{
  "parallel_block": true,
  "optimizer": "adamw",
  "weight_decay": 0.073,
  "steps": 8826
}
Each number is 128 + 24 x the weight over its row's rms, rounded and kept within 0 to 255. Layers, rows and columns count from 0. The size above them is the row's rms in percent of the matrix's.

# layer 2 attention output, 96x96, rms 0.0795, rows 68-95, columns 0-95
size [ 95  80  98 111  82 109  79  75  91  99  99  95 120  95  77 116  89  95 120 112  93  98  95 126 110  77  95  85]
[[111 132 120 124 147 125 115 100 133 144 127 125 110  95 132 146 147 142 167 117 128 173 129 140 112 174 123 122 121 146 116 101 131  76  97 170 143 130 114 133  92 116 161 129 185 100 123 121 144 142 132  82 136 157 156  95 174 123 151  86 155 143 124 161 139 111 132  94 179  96 157  89 143 116 137 113 123 154 150  90 115 100 145 119 142 126 146 139 164  77 163 112 101 137 135 126]
 [135 140 116 119 108 115  90 116 122 134 149 144 121 155 118 147 138 143 108 142 112 121 132 146 109 134 114 110 122 113 126 123 156 113 122 162 120 143 119 132 171  58 102  91 130 127 145 114 147  67 203 176 150 114 117 114  85 151  72 156 107  78 150 157 152 107 138 113 143  98 148 130 147 124 110 125 123 119 106 154 137 136 136 135 110 143 114 174 125 103 103 153 117 139  91 160]
 [127 100 118 137 129 126 116 107 113 143 124 124 115  84 125 126 127 141 103 152 124 121 115 153 144 132 102 124 121 140 135 120  74 158 110  93 137 101 132 124 162 145 209 125 154 154 111 168 112  99 143 150 110 109 107 152  82 119 109 204 104 138 110 122 115 150 135 108 174 120 132 156 158 117 101 139 110 160 178 139  87 144 135 102 159 112 122 102 145 145 112 140 118 139 114  88]
 [147 144 114 117 147 139 109 120 107 133 155 138 134 119 127 157 126 136 158 121 108 131 134 105 108 146 145 108 113 123 120 133  96 137 104 152 160 118 113  80  90 129 165 131 120 100 111 115 147 165 116  96 109  96 154 144 142 137  79 158 114 164  30  87 146 120 102 159 145  81 176 130 146 138 141 119 129 139 118  91 127 112 151 151 116 158 125 147 114 114 160 108  95 113 102 144]
 [141 175 116 134 135 157 110 123 131 138 131 137 127 124 154 169 126 134 155 123 127 100  87 126  98 133 137  98  91 140 149 125 144 112 133 135  76 122  98 152 163 146 112 123 137  97 184 148 138 110  67 160 105  79 107 147 103  79 110 137 132 135 127  97  98 147 131 173 142 146 131 117 127 138 112 161  91 125 161 120  80 128 155 105 112 106 121 121 124 163 161 136 152  87 112 138]
 [145 140 137 146 134  77 139 152 105 158 123 172 133 147 149 168 116 171 127 121 117 127 115  91 128 147 133 118 135 101 100 125 177 156 114 106 136 156 112 134 155  79  83 153 163 128 105 175 121 124 146 148 122 103 135 159 157 124 114  73 187  89 146 131 146 140 118 133 130 152 145 122 107 127 125 109 142 118  79 153 140  93 159 134 150 121 124 129  97 129 118 110 153 108  96 158]
 [112 123 139 110 118 140 125 122 163 137 124 138 152  87 154 113 143 145 156 101 130 153 136 128 110 146 135 141 172 148 135 112 101 133 135 145 116 148 152 142 174 120 152 158 100 164 133 131 152 120 108 132 171 156 141 112 161 136 110 151 141 141 128 167 126 122  99 158 161  98 128 134  96 179 156 134 157 122  79 114 117 136 171 145  69 128 149 141  75 154 124 117 113  57 107 130]
 [150 106 122 150 141 116  75 136 124 135 117  96 159 119 155 155 105 143 142 147 139 102 103 127 162 119  70 122 128 138 122 111 141  78 117 120 109 183 105 137  89 105 127 118 137  78 144 144 151 141 171 109  96 133 110 123 125 160 149  92 143 107  81  86 137 129 167 103 152 155 124 140 143 145 118 149 133 121 125 120 135 114 141 103 177 159 139 112 168 130 115 101  94 136 158  98]
 [111 112 148  82 120 109 146  97 163 126 123 150 137 107 115 125 133 154 130 164 126 158 107 117 130 117  96 115 150 143 140 100 145 143 108 142 119  93 147 174 141 137  98 125 153 125 142 123 183 150 168  77 151 140 141  91  80 114 168 132 105  97 131 168 142 130 163 144 100 167  87 128 108 198 118 121 127 136 136 119 150 141 113 101 119 126 118  94 149 153 123 133 137  94 140  99]
 [112 112 131  86  89 101 152 114 140 141 127 144 142 169 133 117 109 130 102 162 135 116 129 105 133 143 153 126 125 128 109 141 179 119 162 126 125 112 129 138 145 177 112 140 175 181 165 156 149 128 114  96 113 134 182 160 103 118 183 116 148 112 172 168  77 115 106 144 131 120 133 133 141 118  89 119 145 132  93 117 153 140 109 108 162 128 126 168 142 109 136 128 121 108 167 146]
 [158 120  98 119 117 113 104 160 115 147 111 125  99 134 127 112 143 127  88 139 129 109 173 160 151 153 105 118 113 133 115 127 146 152 109 133  80 132 136 141 167  56 116 181 127 126 135  80 184 131 123  81 176 132 125 133 115  69 157 144 154 115 137 144 132 154 167 138 106 146 119 136 161 127 134 125  98 113 144 132 133 132 131 116 172 117  73 129 143 127 117 154 109 131 131 140]
 [111 135 142 115 139 111 136 135 129 104 158 125 154 129 136 109 121  92 111 132 118 115 127 120 142 130 104 112 139 110 121 134 146  72  89  86 211 164  98 109  74  77 145  49 145  70 128 133 119 128 118 137 136  97 106 126  88 136  76 151 122 160  87 125 139 113 125 132 147 112 101 137 132 106  99  93 131 138 125 130 145 129 111 153 124 132 135 121 117 137 123 124 121 135 135 100]
 [130 127 141 111 126 129 137 139 151 112 113 130 133 135 122 123 135 136 108 133 130 123 135 135 143 119 114 129 141 142 128 114 169 119 169 134 166  98 166 163  94 112  83 161  88 101 165  75 155 175 135  63  85 125 141  72 138 154 184 141 146  75 119  86 129 111 130 108 132 134 131 147 137  93 114 101 113 153 162 127 106 140 132 129 122  89 131 118 122 152 126 105 102 117 159 117]
 [112 120 115 162 159 122 126 141 107  99 150 126 116 144 144 136 129 115  95 124 124 135 131 162 151 123  94 126 111 127  94 115 126 164 157 101 183  89 125 164 130 110  92 152 152 157 186 134 133 118 131  81 105 119  96 106 119 127 162 167 112  76 102 123 135 102 111 112 151 183 126 150 100 122 121 146 110  96 111 162 108 156 125 125 130 108  97 124 150 107 131 121 188 146 157 119]
 [138 117 113 164 133 114 154 140  94 131 118 144 146 143 140 134 134 128 116 145 131  84 126 133 168 110 141  96 138  91 120 104 194  95 123  97 146 117  67 151  99 152  76 160 145 140 138 106 131 124 141 116 130 144  93 167  85 119 156 112 124 132 167 160 109 143 137 131 100 154 126 145 121 133 184 137 127  95 130 150  96 131 128 101 111 126 120  89 135 118  83 131 118 102  87  96]
 [117 134 110 146 142 148 116 121 105 110 119 134 100 125 161 108 133 108 128 129 137 165 106 145 128 142 127 120 112 102 149 127 109 174 147  98 185  78 162 119 104 116 110 152  85 143 143  55 122  87 115  84 164 117  90 154 133 108 118 179  49 166 117 108 145 138 129 123 108 113 124 112 120 135 160 135 146 135 141 109  89 124  99 105 120 124 140 140 130 127 135 134 148 136 121 105]
 [111 134 142 118 112 118 142 130 143 126 104 114 132 110 148 125 125 116 135 112 123 149 155 127 157 159 132 130 147 121 134 136 118 146 188 111 125  93 129  85 153 149 160 115 133 150 158 147  68 136  99 187 118  60  98  84 154 212 172 147 162  97  63 123 123 154 144 113 132 119 130 136 132 135 106 126 111 123 161 112 122 120 116 119 136 135 121 118 142 117 135 139 136 141 114 133]
 [114 124 117 137 139 113 125 129 104 114 159 156 119 159 134 150 146 129 112 142 121 107 125 140 116 109 141 112 117  88 124 123 145 117 156 128 103 119 179 111 171  69 119 101 160  87  94 121 146  99 212 185 152 114 166 122 119 173 170 103 141 154 132 105 155 158  98 135 141 140 142 128 116 123 107 165 121 150 144 127 128  92 154 132 156 147 126 144 130 137 117 119 157 137  93 136]
 [117 117 124 130 136 105 117 130 146 126 145 141 127 124 139 159 114 135 150 132 114 115 138 119 128 137 116 122 141 127 120 108 159 105 131 146 122 130 193 116 149 125 143 161 176  96  86 123 141 112 179 125 148 131 172  78 216 159 157 146 158 174 163  65 119 150 116 137 133 123 167 101  97 132 140 133 119 139 133 143 124 130 132 140 120 137 170  96 131 105 127 118  88 114 102 107]
 [134 143 140 138  99 156 155 170 144 109  96 122 118 114  84 118 122 105  96 124 133 116 150 151 138 131 130 115 140 163 140 138 113 171 125 140 114 119 128 124 164 175 175 163  57 163 130 129 176 135 101 118 138 159 144 191 138 129 131 141 160  96 157 179 138 143 135 114 152 120 108 133 139  91  92 144 126 142 155 126 106 135 113 127 108 131 127 160 158 136 127 113 138 154 167 100]
 [119 165 132  63  84 130 117 101 177 117 121 128 184 135 110 110 128 109 129 187 123 143 135 107 134 122 126  81 156 154 148 127  86 174 126 169 144 127 118 143 162 139 100 116 101 167 121 170 135 112 137 154 148 163 112 103 100 135  97 125 131 113 102 166 108 150 139 101 106 149  93 150 133 148 125 145 141 131 115 154 139 121 130 122 150 132 116 124 116  95  89 143 136 137 110 160]
 [110 132 137 114 132  85 108 136 136 118  78 116 145 154 130 102 141 124 113 101 159 145 126 150 144 112 133 137 157 113 101 119 130  86 109 189  77 114 123 120 100 142 174 155 100  86 118  94 159 190 119  70 156 189 128 131 158  82 137 107 146 140 138 115 128 100 107 118 100 141 121 136  93 145 131 118 113 125 135 126 141 160 118  92 132 103 126 119 108 136 135 156 132 118 123 139]
 [149 154 134 120 140 105 131 143 111 139  94 105 147 111 119 126 141 119  82 131 137 109 155 144 163 157 124  92 116 139 106 104 115 147 132 147 127  85  98 116 148 131 102 174  79 157 150  91 131 120  80  99 182 137 113 120 118  92 139 113  89  62 123 194 110 116 124 107 129 134 112  88 136 141 134 140 118 146 139 128 114 129 147 128 121 148  70 140 110  97 117 132 135 137 152 151]
 [159 133 126 153 145 134 106 104 136 161 110  99 115 104 123 123  71 143 167 135 114 128 130 121 133 144 167 151 124 123 178 145 122 161 152  77 132 141 130 160 128  90 119 148 160 148 168 184  89  89  86  89 103  86 149 143 164 123  95 124 122 123 141  77 124 139 143 141 129 114 161 119 124 105 160 111 140 127 104 117  91 103 140 139 156  91 125 124 132 117 139 132 138 152 137 111]
 [129 112 123 151 125  82 133 130 108 128 105 143 106 149 142 124 130 138 115 109 129 134 130 147 155 144 125 131 142  97 110 143 114 149 126 116 128 153 105 168 115 135 167 121 194 103 127 162 153 132  81  80  98  77 189 166 112 139 133  86 103 113 107 149 106 133 146  96 109 177 120 145 139 133 143 156 135 145 104 160 146 122 119 152 156 117 131 101 163 115  82 158 141 165 144 144]
 [135 109 151 110 119  94 111 134 134 153 143 145 151 164 131 134 103 144 117 164 161 146 117 122 119 132 144 140 123 124 126 137 191 103 144 100 114 145 124 133 180  67 147 150 154 160 121 138  81 146 122 161  92 118 195 166 118 163 103 108 129 156 159 162 157 142 139 134 142 116 139 101 178 117 150 124 109  86 138 101 111 110 149 127 124 116 150 134 150 139 148 108 133 169 139 131]
 [126 126 139 168 162 153 132 113 106 108 161 139 145 134 133 147 130 122 162 105 110 132  99 133 123 103 122 136 111 134 140 131 118 165 132 130  80 114  85 122 199  91 162 159 162 170 140 130 147  98 156 168 166 121  94 146 114 106 172 113 188 130 128 182 117 110 116 131 121 107 127  94 124 114 153 116 112 139 173 104 109 148 124 119 136 109 125 118 134 145 174 122 121 112 105 127]
 [109 128 141 123 120 103 113 105 152 107 148 136 149 161 157 140 127 137 128  99 134 167  98 131  82 124 161 149 131 111 121 121  81 145 180 125 125 113 104 155 118 142 145 104 147 151 165 113 102 123  98 111  88 141 118 151  77 146  79 113  83 124 115 140 128 145  87 105 157 116 148 114 152 122  97 162 155 104 142 119 116  95 148 138 111 179 163 130 143  99 133  95 109 176 119 127]]